Part of a small language model's weights: 1020M tokens.
Each number is 128 + 32 x the weight over its row's rms, rounded and kept within 0 to 255. Layers, rows and columns count from 0. The size above them is the row's rms in percent of the matrix's.

# layer 5 attention query, 512x512, rms 0.0716, rows 457-479,489-511, columns 160-191
size [ 90  84  93  97  97  95  97  98 100  92  78  85  72  77  86  82  86  87 100  92  93  97  99 100  90 101 103 106 101 107 100  79  88  88  94  94 100 101  96 101  90 103 103  95  97  95]
[[104 149 165 107 109 153 151 134 136 124 131  92  87 111 211 123 158 150  95 117 118  55 110 115 148  95 144 126 116  84 191 127]
 [117 107 160  83 125 167  75 181 100 122 128 138  84  67 103 132 117 127 149 144  87  79 181 135 150 126 106 130 123 197  94 115]
 [143 120  94  79 124 151  86 117  95 160 125 149 127  99 117 114  32 151 122 125  85 135 127 169 114 191 146  73 113 166  86  91]
 [163 140 107 166 145 126 111 156 204 167 115  97 133 157 114 151 138 110 176 145  97  96 142  94 122  98 149 135  93 134 125 128]
 [171 114 121  68 172 104 161 174 190 171 134 162 125 147 150 110 122 154 106 146 152 170 125 138  98  61 127 202 123  78 112  79]
 [145 112 129 146  92  98 198 151 159 132 133  85 144 149 189 137 168 128 172 149 104 118 137 110 111 185 204  91 136 103 130 120]
 [186 154 162 142 123 118 109 168 135 149  84 120 146 155 105  80  78  76 161 143  91 115  94 141  63 159 154 100 158 137 161  90]
 [120 140 110 186 128 213 167 106 158 145 143  90  98  74  91 176  84  76  90  88 158  87 189 128 196 142 144 174  90 136 233 122]
 [126 162 107 170 145 119 132  95 180 124 149  57 191 214  99 192 105 121 110  80 124 149 111 158  99 169 151 173 136 158 167 105]
 [171 162 101 132 201 139 160 129  93 154 110 123 123 100 108 172  66 158 154  96  91 108  93 110 127 145  60 155  80 158 154  55]
 [127 134 142 100 127 159 116 145 149 159 107 129 136 112 139 180 166 125 115 125  69 155 128  90 133 118 135 145  99 106 174 102]
 [110 123  90 155 180 148 117 140 142 134 119 102 139 152 174 127  89 177 123 188 108 123 141  99  82  95 128 133 126  61 113 126]
 [ 74 135 103  81 130 129 102 150 118 174  82 102 141 161  95 138 153 111 126  82 100 152 119 165 153 138  82 182 140 115 129 116]
 [163 150 109 117 116  80 134 163 124 161 105 111 137 163 128 163 182 141 136 124 150 154 125 130 192  84 143 159 178 122 109 111]
 [109 109 106 101 130 118 120 130  94  82  68 117 116  64 138 178 124 170 146  71 131 137  86 130 163  93 128 136 149 113 166  87]
 [104  59 120 161 210  90  86 167  81 160 155 134 136  99  76 157 112  68 165 150 150 125  98 175  96 118 104 129 140 158 144 117]
 [ 82 139 121 160 123 161 138 108 156 161 162 165 142 143  95 138  58 111 128 107 100  87  86 162 145 133 103  75  92 115 200 146]
 [191 153 131  83 166 128 100 103 175 197  97 105  96 133 149 150 115 178 112 124 150 183  92 165 100  69 146  76 115 127 115 169]
 [108 101 159 155  59 131 205 111 131 164  80 147  86 110 153 163 218 104 173  69  61 126 147 176 181 178 148 164 125 107 126 119]
 [ 42 152 153  96 168 109 156 120 152  25 145 132 115 108 166 149 145  91 204  91 132  98 157  93 173 163 193 170 163 119 148 135]
 [142 119 145 139 151 112  88  64 117  85 113 104 134 139 142 175  31 215 205 109 148 166 116 101 125  47  94 121 135 122 136 146]
 [125 107 119 127 144 152 187 149 170 148 131 122 144 163  99  99 190  68 125 145 187 138 191 121 148 111 103 152 164  95 140 119]
 [ 69 138 113 143 111 164 123 177 163 138 162 123 152 127 123 117  97 141 122  91 141 173 133 109 160 129 124 148 113 107 110 112]
 [133 140 121  89  91 206 117  91 135 161  89 113 100 146 135 149  93 126 167 134 138 145 125 158  75  75 133 182  84  97  64 157]
 [ 62  96  88 151  92  74 106 140 109  98 161 172 101  69  78  83  91 156  83 169 131  71 109 113 157 109 134 126 110 154 131 127]
 [ 88 124  85  74 153 195 148 134 140 135 119 201 135 125 160  73 140 156 125 124 153 130 201 140 129 127 139 163 135 129 144 119]
 [174 120 144 110 116  64 153 164 122 166 179  89 164  86 152 127 157 116 131 157  38 118 159 170  86 110  90 170 107 112 100 172]
 [ 51  92 146 172 117 100 145 127 102 122 110 200 152  49 164 188 137 168  75 121 136 152  92 139 137 190 143  91 108 127 129 174]
 [ 58 147 147  54 176 129 127 151 169 181 136  97 123 130 161  65 120  97 139  47 138  99  93 120 114 151 155  97 128 114 108 142]
 [152 175 143 123 163 164 104 141 140 134 120 213 125  98  94 113 178 105 164  89  99 104 146 118 106 141 112 104 158 120 128  97]
 [151 120 125 186 176 169 131 111 160  90 194 174 147 166 139 116 127  78 133 151  94 115 171 130 113 111 185 116  96 167 154 132]
 [ 98 126 131  81 141 133 117  75  94 120  95 132 119 147 131 147 213 134 189  98  48 134 138 167  96 110 139 139 122  76 120 118]
 [189 119 117 115 167 117 154 103 168 145 101  64  76  76 141 171 124  79 105 117 143 140 140 108  83 159 151 120 128 144 137  86]
 [ 79 151  78 126 118 141 178  73 170 116 117  90 113 103  98 164  55 168 124 103 163 123  94 131 164 135 101 135 147 103 144 139]
 [163 144 124 141 114 142 142 150 152 150 190 146  87 138 107  87 174 167 111 114 147  86 130  80 148 161 136 143 175 124 131  87]
 [133 153  93 153  97 144 110 100 150  76 107 128  97 181 111 157  83 177  94  84 179 107 117  93 135  87  71 105 109 191  96 134]
 [120 137  93 173  83  93 171 135  65  86 122 158 106 138 116 100 107 156 121 125 173 157 113 147 148 114 109 166 130 158  96 104]
 [148  69 148  91 216 154 185 156 121 151 121  88 149 152  86 147 168 131 116 121 148 171 134 108 113  61  80 113 119 104 156 189]
 [147 140 171  68 132  84 102 148 132 133 132 180 139 138  54 123 138 196 182 147 104 124  93 126 123 159 132 100 171 120 129 116]
 [119  80 149 126 123 171 114 157 148 139 114  62 186 123 152 150 148 163 158 111 113 207  92 144 142 125 162 116 135 110 125  94]
 [127 108 138 136 124 116  93  84 109  71 108 138  89  98 151  34  95 175 116 164  97 161 135 151 164  94 125 152 202 169 103 112]
 [ 96 123 172  94  99 150 153  80 162  58 110 144 136  53 109 120 120 120 139 115 147  69 155 113 154 174 117 174 109 113  51 131]
 [133 129 205 155 134 183 134 150 151 142 115 128 134  89 166 159 140  71 121 157  94 167 150 124 143 166 102 131 147  95  99  96]
 [144  96  84 159 159 177 120 121 119 101 105 178 109 134 122 132  82 129 106 119 108 122 100 146 135 218 108  98 144 125 120 121]
 [166 141 103  88 100 142  93 148 140 118 165 151 168  85  83 105 168 146 129  90  99 161 126  67 113 133  94 211 103 125 136 126]
 [138 142 103 110 166 121 144  96 161 156 154  72 136  91 145  97 134 126 116 136 110 100  82 157 142 119  79  91 128  74 118 138]]
# layer 5 attention key, 256x512, rms 0.0737, rows 233-255, columns 160-191
size [ 93  92  94 101 103  97  94  77  78  85  92  97  90 100 102 100  95  98  96  99  90  94  98]
[[137 156  66 130 102 135 152 144 130 103 191 103 116 111 110  67 114 112 143 150 103  92  54  68 104 137 159 134  79 144 133 136]
 [126  51 142 105 123 124 132 129  98 128 153 137 103 163 124  90  98 140 223  82  49 103 101 124  83 154 128 110 117 154 130 118]
 [128  91 143  96 148 127  95 119 188 107 151  91 141 135 128 180 102 115 130 134 114 118  71 146 168 161 164  51 130 144  66  96]
 [108 101 174 158 117 135 136 118 161 122  85 123 107  54 121 148  97  93 161 128 114 131  81  63 130 123 117 152 158 102 106 159]
 [117 154 103  97 111 102 149 155 119 120 150 114  64 155 102  99  48 146 101 121 118 141 182 169 148 114 129 162 150 154  70 154]
 [126 143 138 137 135 159  63 107 108  85 158 119 130 118 156 153 156  82 116 136 144  88 146 111 112 168 198 130 222 123 127 161]
 [127 124 129 151 150  93  86 147 144 115 141 114 124 103 163 171 158 164 125 198  97  84 139 145 109 159 160 147 181 116  58 141]
 [105 132 167 113 147 133 156 195 118  93  74 147 195 161 135 125 101 186 173  91 130 153 117 116 155 137  71 162 100 137 118 129]
 [158 177  61 173 170 124 115 106 137 150  71 107 186  91 188 150 147 100 124 134 111 170 138 129 182 136 178 125 158 118 129 108]
 [113  68  90 132 228 140  86  85 181 143 167 103 145 138 102 119 136 125 124  77  56 181 147 133 120 133  90 151 114 159 152 138]
 [170 118  75  93 103 135 143 112 175 155 104 151 130 117 179 120 111  81 122 136 140 127 165 140 109  80  71 160 187 134  98 150]
 [129 134 116 173  93 139 128 159  62 130 105 122 113 136 119  83 128 144 123 115  77 158  25 117 124 157 133 121 140 136 154 108]
 [ 73  82 187 150  72 124  91 176 104  73 144 116 108 101 176 171 117 146  89 115 135 111 110  92 118 121  86 126  58 112  93 155]
 [159 107 163 168 172 106 109 139 136 156 160 122  49 184  78 169  71  73 140 114 188 149 129 154 120 111 134 103 132 165  85 102]
 [177  67 114 140 123 124 126  75 155 169 113 148 101 115 175 181 175 134  82  71 130 110 154 113 128 121 103 147 139  86 143 160]
 [114  77  85 135 131 113 120 132 141 122 162 142 102  89 116  85 142 125 106 106 121 158 161 120 106 109 110 167  95 140 148  97]
 [109 171 173 120 114 130 110 137 110 128 106 151 142 138  77 133 145 161 108 140 135 101  99  86 144 109 143 141 140  81 127 108]
 [158 224 110 101 145 178 122 111 164  87 128 157 182  77 173 177 134 149 113 145 169 148 124 114 107 115 155 142 174 152 165 191]
 [ 96 101 154 200  99 163 127 120 105 117  90 141  64 151 156 147 150 123 127 111 116 141  37 128 174 195  83 174 161  98 106 135]
 [ 91 121 131 118 138 143 146  75 133  81 152 151 145  84 142 147  81 131 147 101 105 127 185 122 173 124 131 130 114 145  92 229]
 [136 161 145 154 188 113 135 156 136 130 104 158 118  84 156 147  84 158  96  87 173 112 152 145 150  59 151 128 158 183  97 159]
 [ 98 113 147 104 168 132 157  88 121  99 121 168 132 122 144  66 124  87 160 173 127 106 116 136 115  83 154  91 102 159  99 132]
 [171  61 149 148 152 131 136 133 158 158 163  90 131 113 166 129 149 128 129 139 115  94 135 122 132 180 157 133 112 129 148  52]]
# layer 5 attention value, 256x512, rms 0.087, rows 224-255, columns 160-191
size [ 96 101  99 100  97 102  96  97 102 105  91  98 103 100  98 105  99  95 103  96 101  94  99 101  98 103 103  96  98  97  98  96]
[[147 138 126 158 198 123 112 158 120 167 166  59 125 123 113 119 113 108  93 161 108 149 121 129 150 143 153 181 140 118 155 100]
 [145 152 148 100 139 156 163 134 145 117 164 164 124 117 171  89  88 159 158 112 173 147 177 155 137 101  91 212 164 108 145 111]
 [196 169 169 140 172 121 198  87 135 142 117 101  72 158 114 117 178  74 124  82 146 158 128 125 158 140 104  78 113 156  92  85]
 [172 138 136 129 126 162 133 136 151 119 130 104 144 129 129 103 172 131 107 129  70 167 125 116 116 147 160  94 132  83 135 179]
 [165 124 126 108 204 153 143 160 138 119 126 177 113 111 141  67  98 143 114  73  82 181 112 153 138 155 137 125 152 133 131 113]
 [147 166 130 111 123 171 174 170  91 123 148 105 134 148 145 148 154 123  85 133 181 145 203  95 128 110 154 159 130 145 142 111]
 [177 132 112  93 104 130 190 128 149 120 147 128  92 140 150 128 117 166 146  49 177 145 170 134 122 138  81 133 140  90 107 137]
 [ 95 125 149 130 123 146 146  34 127  82 132  97 142 159 109 171  88 126 155 148 117 124 134 120 115 179  80  72 129 132 120 145]
 [128 114 157 153 109 109 110 155 140  84  98 125 122 106 127 153 141 126 130 146 135  45  96 124  77  14 110 156 109  98  82 105]
 [117 121  91 120 123 142 122 132  99  79 156 145 110  80 151 167  94 124 128 107 111 109 133 138  95 169 104 188 112  66 148  86]
 [158 176 160 129  88 131 109 122 162 113 122 111  94 121  54 111 159 105 151 133 114  89 107  93 176  94 107 111 111 185 142 148]
 [176 101 218 100 144 132 133 136 116 171 128 178 127 110 104 165 111 110 163 114 150 107 171 131 116  67 101 106 140 119 121 145]
 [135 154  99  86 122 154 108 118 155 100 145  69 134 117 109 119 144 126 128 102 158  71 140 128 133 160 176 196 132 125  91 116]
 [ 61 117 111 105  65  87 121 152  66 161 127 100 147 118 160 153  78  30 125 139 119 111 142 109 182 154 122 115 147 115 187 105]
 [167 114 187 171 127 150 212 122 124 168 114  72 195  80 116 167 122  81 136 103 123 155 134 127 154  94 107  75 116 160 225 131]
 [142 150 163 119 165 145 139 118 111 107 117 142 122 206 104 135 134 160 159 120 107 121 110 122 145 149 125 105 130 147 141 137]
 [ 76  82 116 132 151  90 145 156 144 154 137 144 134  91 123 187 170 146 137 150 145 169 156 154 124 131 133 137  87 124 125 122]
 [141 128 124  68 126 130  84 174 148  44 123 193 165 154  97 107 139 117 108 138 134 117 109 105 152 135 103 118  99 146 126 118]
 [113 131 103 110 143 130 104 118 150 133 135 145 129 106 110 129 142  72 173 127 109 120 164 145 114 105  90 119 163 126 124  93]
 [119  81 167 101 117 117 112 116 101  56 172 125 121  14 114 129 136 148 103  86 104 144 102 136 157 107 157 138 125 125 109 125]
 [162 112  98 101 106 111 166 151 150 142  99 104  91 161 146 170 162  92 117  77 122 108 111 128  91  70 150 164  82 136 105 109]
 [134 102 110 157 153 106 164  99 168 159 107  83 126  82 139 114  73 137 120 130 119 144 150 111 130 132 114 156 150  82 161 191]
 [108 141 126 132  90 141 136 155 117 169 150 151 112 182  53 131 124 139 137 131 162  96 150 149 104 149 139 132 150 135 129 162]
 [107 126 113  98 116 183 155 141 154  93  71 155 156 108 148 144 159  84  77 132 181 123  97  87 126  88  95 134 134 135 107  87]
 [ 87 128 126 164 113 130 173 145 121 104 111 140 112 119 138 115  79 133 158 164 110 124 128 110  78 134 150 145 125 121 117 166]
 [149 110 108 101 152 125  86 117 148 155 176 132 158 104 143 140 156 124 101  82 128  97 183 154  87 102 147 168 124 161 126 167]
 [ 83 149 156 108 102 138 114  78  75  79  92 124 170  62 136 171 143 147 134 157 102 176 200  85 153 127 121 200  75 142 115 128]
 [138 137 168 147 110  91 109 133 125 106 106 124 133 104  98 103 161  50 147 136  46 129  71 131 134 149 142 209  96 121  52 170]
 [116 125  92 102  75  57 177 128 139  91  96 138  98 146 118 133 187 114 100 120  53 115 169 136 124 154 129 131 130 127 121 159]
 [ 95 118 138  96 111 129 169 153 101 110  92  90 131 108 146  75  57 157 150 181 191 133 161 136 132 120 144 134  89 145 159 159]
 [129 111 129 130 123 203 151 100  68 148  72  73 128 137 131 124  89 124  94 124 165 154 116 109 105 135 151 116 157 115 179 105]
 [162 148  88 123  93  89 183 108 130 176 131 108 144 119  93 106 105 129 125 185 136 117  97 125 124  80  86 160 140 144  95  83]]
# layer 5 attention output (transposed), 512x512, rms 0.0797, rows 448-511, columns 160-191
size [ 89  88  86  97  90  93  90  96  91  96  96  94  96  94  96  95  98  90  90  91  97  89  93  92  91  99  99  95  92  84  93  91 101 103 101 103 100 105 103  98 106 101  98 101 103 103 103 101 103  99  99 102 103 102 103 104 100 102 101 101 101 102  98 101]
[[101 148 134 119  90  91  96 127 146 161 140 130 159 142 124  98 111  94 141  70 119 110 151  57 107 166 109 104 107 127 103 153]
 [137 104 112 172  42 173  53 146 156 123 126 126  92 142 127 124 169 146  78 133  93  82  93 117 120 212 110 142 148 131 158 132]
 [109  82 102 156 123 132 155  97 139 103 106 187 153  76  57 105  92 156  93 135 150 141 124 141 153 113 156 147 102 121 130 131]
 [ 46 120 139 135 118 105 151 146 146 146  32 130 150 165 126 154 123 153 130 112 105 106  70 161 131 136  74 121 133 165 100 102]
 [157 163 115 103 156 149 100 135 112 123 121 133 107 199 123 126 117 165 137 147 186 136 163 118 101  76 148  62  82  68  74 147]
 [126 109  82 181 114 128  70 116 144  77  86 195 111  90 128 156  87 126 166 176  97  94 116 118 179 144 104 101 147 118 131 115]
 [ 74 105 121 206 126 125  71 117 125  68 154 121 210  78 148 103  50 114  99 150 151 150 154 105  92 147 152 135 125 130 122 104]
 [106 112  86 113 101 127 144 150 154  88 152 105 146 126 144  95 122  85 119 168 117  45  82  60 128 107 186 129 158 118 157 158]
 [118 112 152 153 164 163 112 131  87 122 142 141 108 127  68  70 143  95  39 108 142 142 154 164 130 178 153 140 103 159 170 179]
 [116 162 160 104 127 144 114 162 139 182  83  98 127 151 163  74 143 113 135 123 140 169 124 127  70 132 141 134 171 162 113 129]
 [ 90 121 163 162 154 136 162 114 178 115 115 172 181 159 127 163 141 155 101 108 164 146 123 141 145 179  83 139 125 101  94 152]
 [ 74 173  59 163  71 143 123 153 135 119 134 119 102  80 111 123 149 148  81  71 109 157 101 144 138 141 148 112 149 138 149  81]
 [140 147 140 142 126  44 123 135 147 127 141 124 134 188 196 148 128 111 156 154 138 155  89  93  71  84 112 130 106 138 177 108]
 [160 139 116 107 119 172 166 104 168 134 161 125  96  88 104 136 120 144 147 142 173 136 136 156  66 115  84 176 133 126  98 161]
 [129 106  78  87 113 160  34 141 109  80 169 159  52  87 126 115 139 160 188 160 114 164 127 136 109 169 172 129 121 107  49 135]
 [107 137 141 148 122 178 136  95 125  93 188 170 163 115 130 104 135 122 151 133 135  38  94  87 150  85 149 122 114 128  99 144]
 [129 166 140 144 145 174 109 126 137 100 121 129 140 176 106 121 148 103 147 101 123 109  96 109 131 146 144 114 104  91 149 114]
 [129 175 119 127 170 182  91 106 110 141  98  86  60 123 127  94  89 145 113 149 151 159 180 104  79  86 130 136 182 115 121 134]
 [111 127 148 196 143 168 127  97 145 128  56  61 103 104 136  88  95 157 126 162 101  87  75 138 154 158 104 133 115 116 185 157]
 [ 94  84 132 139 131 106 187 117 149 131 146  92 121 151 158 137 140  50 133 166 139 109 136 135 122 112 148  94 150 128 185 145]
 [113  69 159 116 126 161 113 109 103 134 142 169 145 161  65 169 130 159 118 162 212 166 159 152 114  92 100 110 134 106 116 112]
 [108 134 116  95 220 179 121 123 120  70 124 157 108  66 154 180  78 119 164  64 135  98 132 136 118 156 139 133  97 139 125 112]
 [187 110 146  97 140 103 143 205 139 109 124 162  84 115 115 100 149 129  82 137 117 163 129 119 148 104 152 124 157 103 131  78]
 [138 197 135 158  63 128 155 106 114 213 169  84  76 113 114 132 129 166 197 138 105 144 126 115 159 179 147  72 131 123 137 193]
 [192 113 151  55 122 156  78 166 130 181 144 160 154 133 101 137 102 122 181 116 139  67 127 142 125  96 129 142 108 146 113  90]
 [112 149 149 106 121  93  99 140 138 122 119 150  94  96 119 105 122  91 134 154 140 179 158 139 199 123 175 126 130 109  95  73]
 [154 136 126 153 154  98 159 111 128 149 103 138 127 102 141 146  92 102 136  63 143  80 129 170 100  92 108 112 110 113  89 151]
 [109 107 103  83 153 110 178  70 118  57 122 121 119  76 137  93 136 202  81 136 153 127 155 115  87 129  72 135 132 142 142 129]
 [119  71 160 114 153 210 128  87 165 117 105 170  87 109 121 124 147 113 146 100 137 100 109 123 149 112 117 133 145 149 143 120]
 [117  91 137 156 133 113  96  91 103 136 180 167 116 202 198  84 154  86 132 111  92  67 131 159 119 141 135  79 106 167  94  69]
 [125 155  92  94 111  80 132 162 125 130 116 114  75 106 152 164 130 120 201 151 110 140  78  92 141 135 149 178  59 127  88 153]
 [102 185 144 142 160 100 113 166 150 170 142 135 116 129 190 149 143 113 135 108  87 136 194 158 156 102 118 115 143 121 124 177]
 [131 116 130 198 166 127 139 131 109  89 145 165 157  72  95 122 130  81 107 150  55 139  64 151 148 116 221 124 121 144 168  72]
 [137 125 145 125 191 122 152 146  82  96 127  96 147 133 122 160 153 125 182 101 120 134 157 136  88  97 156 100  92 118 150 154]
 [135 133 134 143 139 139  83  73 103 133 127 135 133 132 189 115  99 118 186 143 112  91 101 115 144 120 148 118 126 139 112 142]
 [123 138  83 137 164 131 135  58 152 138 241 155 159 149 147 146 185 105 103 106  66 155 121  68 113 147 152 139 137 138 171 118]
 [107  98 149  67 164 135 130 126 128 134 150 124 152 110  98 155 189 109  76 131 149 137 113 109 133 123 156 148 117 136 175 126]
 [132 121 142  92 146 125 152 132 154 158 112 137 159 124  84 118 105 103 127 118 111 137 129 122  97  95 121 164  99 137 106 157]
 [167 107 125  99  98 148 132 129 192 136 100  86  62 144 117 110 143 165  97 132 115 105  61  73 187 176  94  91  39 108 168 159]
 [106 182 112 163 109 123 139 116 101 146 193 158  94  72 168 137 103 144 172  57 123 140 161 138 137 125 102 128 143 144 131 118]
 [176 123 129 124 169 128 141 165 162  88  99 154 171 133 153 124 133 115 157 150 187 155 119 131  97  87 119  91 144 109 104 135]
 [149  89 117 145 110  88 156 147  68  88 186 164 105 125  78 143  63 158  93 155 132 125 178  89 117 134  78 145  99 110 169 151]
 [130 121 118  60  67  87 106 100  59  68 175  91 151 116 144 116  95 106 198 116  98 102 175 122 113  58 138 113  69 136 182  90]
 [130 112 169 129 153 120 121 151  87  92 116 122 145 137 190 163  84 124 175  97 147 125 157 124 110 109 109 128  58 178 113 139]
 [157 115 144 168 139 198 126 146  90 114 150 177 128 147 122  94 154 135 128 135 149 117  67 137 177 145 135 170 102 128 118 177]
 [116  77 136 150 132 103  63 161  70 132  94 160 175 202 190 122 112  69  79  69  98 111 119 121 175 141 106 124  95 170 184 102]
 [111 119 164 141 184 182 174 147 155 136 156  53 188 154 190 133 101  59  82 107 107 113 130 154  83 114 100 100 203 159 172 146]
 [123 118 135 122 132 131 138 103  72 187  81 134 143 142 148 155 137 131 110  83  91 147 116 123 106 161 170 141 119 139 127 165]
 [132 119 182 180 112  95 147  66  92  92 144 166 122 151 173 132 154 110 114 190 188 128 132 160 124 129 166 127 127 163 142 156]
 [176  90  95 115 104 106 138 130 110 160 151 191 195 137  81 109 187  76 122 117 176 123 114 152 118 101 150 113 107 184 151  97]
 [135 115 116  94 146 137 152 113 160  95 167 138 151 104 174 132 126 141 114  97 173 116 133 131 148  73 150 169 136 105  99  84]
 [140 143 120 139  58 131 102  94 120 126 106  96 153  82 179  73 121 114 152  94  76  96 104 119  98 110 110 142 194 139 158  98]
 [142 148  78 153 192 118 176 144 142 111 109  63 102 138 142 105 107 153 158  79  70 123  89 118 130 109 154 115  85 155 123 120]
 [120 123 126 141  80 139 107 117 150 135 114 134 127 145 112 197 159 105 124 173  85 184 126 119 107 166  95  83 182 126 150 141]
 [107 108 103 176 122 118 132  72 115 171  87 125  71 120 100 161  82 133 125 145 199  84  95 147 124 102 129 140 109 139 120 161]
 [162 125 129 121 151 139 147 175 139 106  90 169 144 129  69 165 124  99 116 140 118 134 138 123  96 119 141 138 119 135 117 135]
 [ 72  86  84 149 104 129 161 121 136 125 117 158 141  98 147 166 153  95  95 130 148 142 114 138 155 119  88 137  98 124 137 189]
 [128 150 135 143 100 142 134  97  79 152 141 118 189 148 185 138 114 106 152  83 151  59 154 100  89  70 163 119 154  80 166 107]
 [162 142 139  99 126 103  65 135 130 127 135 185  93 126 135 174 109 116 201 167 123 128 108  98 119 130 145 134 133 106 109 115]
 [121 155 176 156 125 143 111 132 155 179  59 134 148 111 145 120  82 106  98 119 169 110  92 137 109 116 171 145 117  78 158  39]
 [119 141  71 121 111  48 138 150  69 133 136 133 173 152 145 147  93 180  91 115 110 146 165 141  76 186 152 143 112 146 125 177]
 [177  82  85  71 149  75 172 206 155 114 108  74 134 125 106 156 120 104 105 142 158 182  83 136 109  72 146 168 192 126 143 160]
 [139 123 121 115 116 141 154  78 135 106  88 133 178  86  86 138  83 119  86 113 107  78 162 132 165 154  96 106 129 123 111 128]
 [ 72  88 126  57 162 213 146 100  77  77 103 122 109 142  96  98 124 163 139 152 159 172 103  60 176 105  99 118 157 114 139  71]]
# layer 5 MLP gate, 1024x512, rms 0.0778, rows 0-11, columns 160-191
size [101  98  95  94 109 102  97 105  98 101  96 101]
[[132  85 144 173 131 230 153  85 114 103 171 136  86 156 131 121 110 156 143 131 123 192 143 136 157 105 118 165  62  74 108 141]
 [107 123 134 145 139 155 105  78 108  92 112 124 125 117 169 134  63 173 141 171 129 127 191 139  90 111  92 129 131 171 165 123]
 [127 114 107 171 109 144 127 130  62 156 181 120 114  98 135 204 129  88 116 165 127 163 117 146  90 143 128  93 137 100 192  83]
 [101 103 156 133 109 158  83 156  76 156 138 110  87 118 153 181 147 130 114 185 101 137 115 140 112 135 118 137 102 105 118 134]
 [ 69 133  99 172 112 177 145 106 110 127 182 189  52 130 134 115 131 138 145 129 139 107 104 185 120 140 107 108 155  43 160  99]
 [165 134 104 165  84 121 121 122 120 163 144 108 158 124 128 102 153 124 161 128 114 154  48 221 213 185 127 166 140 115 139 127]
 [111 118 110 146 100 122 115 123 101 183 112 100  90  93 117  86 151  87 145 156 132 150 117 130 129 145 145 147 138 146 141 154]
 [102 159  59  88 159 132  95  91 102 145 171 176 128 136 131  83 158 134  85 127 161 138 157 158  98 110 107 138 169  89 150 102]
 [204  72 116 117 151 104 172 127 110  87  82 152  94  66 112 103 109 161 137 115 120  97 161 103 120 163 109 130 144 208  69 148]
 [146 156 104 149  92 144 182 111 129 112 144 155 115 133 117 111 138  88  96 146 150 147 127  98 110  89 137 111 130 133 139 102]
 [126  92  90 134 139 140 150 158 108 139 140 132 137 160 152 127 123 138 125 182 168  75 120 138 115 115 128  96  81 158 171 141]
 [ 60 125  95 125 150 172 167 134 118 173 144 126 126 126  98 119 126 105 102 137  79 220 118 142 141 162  94 152  85 162 173 156]]
# layer 5 MLP up, 1024x512, rms 0.0828, rows 0-11, columns 160-191
size [ 85 102  97  95 103 102  95 101 104 105  96 102]
[[134 122 163 124 106 140  75 144 186  70 146  98 106 135 112  65 137 155 134 105  92 111 122 130 144 159 148 126 107 119 134 116]
 [114 110 134  98 135 110 124 113  78 143 122 145  81  77 136 155 150 102 108 122 167 116 165 143 114 157 131 104 103  82 106 135]
 [123 106 141  79 132 120 113 133 192 133 131 156 170 138 140  77 126 145 147 133 129 123 102 157  65  86  78  94 153 124 139 192]
 [122 113 109  75  97 162 153 136 125 138 173  95 161  94  96  77 148  88 122  97 157 160 134 126 133  60 129  57 157 122 182 172]
 [ 95 119 101 124 171 185 103 146 138 114 181 132 105 180 171  83 120 110 180  73 149 107 159 157 166  98  91  51 103  88 111 160]
 [127 109 141 139 207 114 171  85 108 165 141 131  85  78 106 142 135 132 146 188 110 172 132 159 159 168 155 215 135 169 164 108]
 [118 114 104 128 148 129 127 162 111 178 147 122  68  67  78  78 177 107 170 140 119 182 162 110 100 100 144 130 161  95 193  90]
 [135 101 116 161 175  81 130 137 157 103 147 110 126  45 122  91 103 118 196 131 114 167 162 147 105 102 126  93 119 162 151 115]
 [133 144 113 101 164 125 136 124 106 148 134 183 129  92 160  71 111 112 131 183 131 181 162 127 131 133 134 141  94 136  91 147]
 [146 106 147 168 118 167 133 127 177 113 146  44 131 153 192 136 165 148  88 114 140 111 133 162 142 124 102 179 138 128 151 145]
 [183 150 142 126 124  92 132  98 121 136 110 121 173 132 144 126 135 209  57 124 138 104 180 151 110 102 170 158 161  93  98 102]
 [114 117 138 132 190  85 136 101 160 149 103 150  99 163 159 191 116 172 109  93 123 120 100 137  99 128 151  89 160 121 145 142]]
# layer 5 MLP down (transposed), 1024x512, rms 0.0754, rows 0-10, columns 160-191
size [104 102  99  97 104 106  99 102  99 104 100]
[[147  76 164 111 127 144  89  63 116 116 154 173 143  99 150  98  88 133 150 169 119 140 128 173 131 114 178 117 169 106 127 129]
 [157 155 163 135 169 134  47 140 100 143 137 161 123  95  95  97 151 117  92  94 187 145 147 106 113 120 141  89 133 161  47 104]
 [131  93 163  47 148 143 168 173 141 115 102 111 151 123 153  93 174 134 125  98 154 170  90 118  61 154  92 136 131  97  63 102]
 [152 133  93 147 127 120 143  92 141 168 120 107  85 132 146  89  80 103 106 110 170 109 140 164 127 122 109 147  90 181 165  91]
 [167 131 143 171 132 132 115 104 169  98 116 172 132 181 186  96 137  64 155 108 128 155 158 147 165 154  70 106  63  62 137 104]
 [126  87 140 158  96 154  97 119 101 112 161  95 127  52  88 138  89 124 137 165 160 140 153 129 192  80 132 170 132 161 192 113]
 [107 110 137 151 153 126 130 144 170 129 105 122  81  92 105 146 146  67 120 137 116 129 100 128 125  95 102 160 104 144 155 141]
 [167  31 103 103 108 128 137 163 103 154  86 148 109 116 121  96  81 153 169 139 191 112 118 150 116 162  97 111 142  90 120  76]
 [101  78 136 212 140 124 106  62 119 100 134 141 148  89 168  95 160 130 128 164 164 146 121 125 152 136 120 121  41 147 184 154]
 [146 110 179 122 130 189 162  91 160 103  94 115 148 109 129 134 155 135 152 100 203 133 151 117  97 176 143 108 141 119 161 142]
 [136 146 123 181 150  95 152 148  42  86 136 105 134 171  99 129 157 144 140  23 149 163 147 134 126 111 132 199 183  92 125 100]]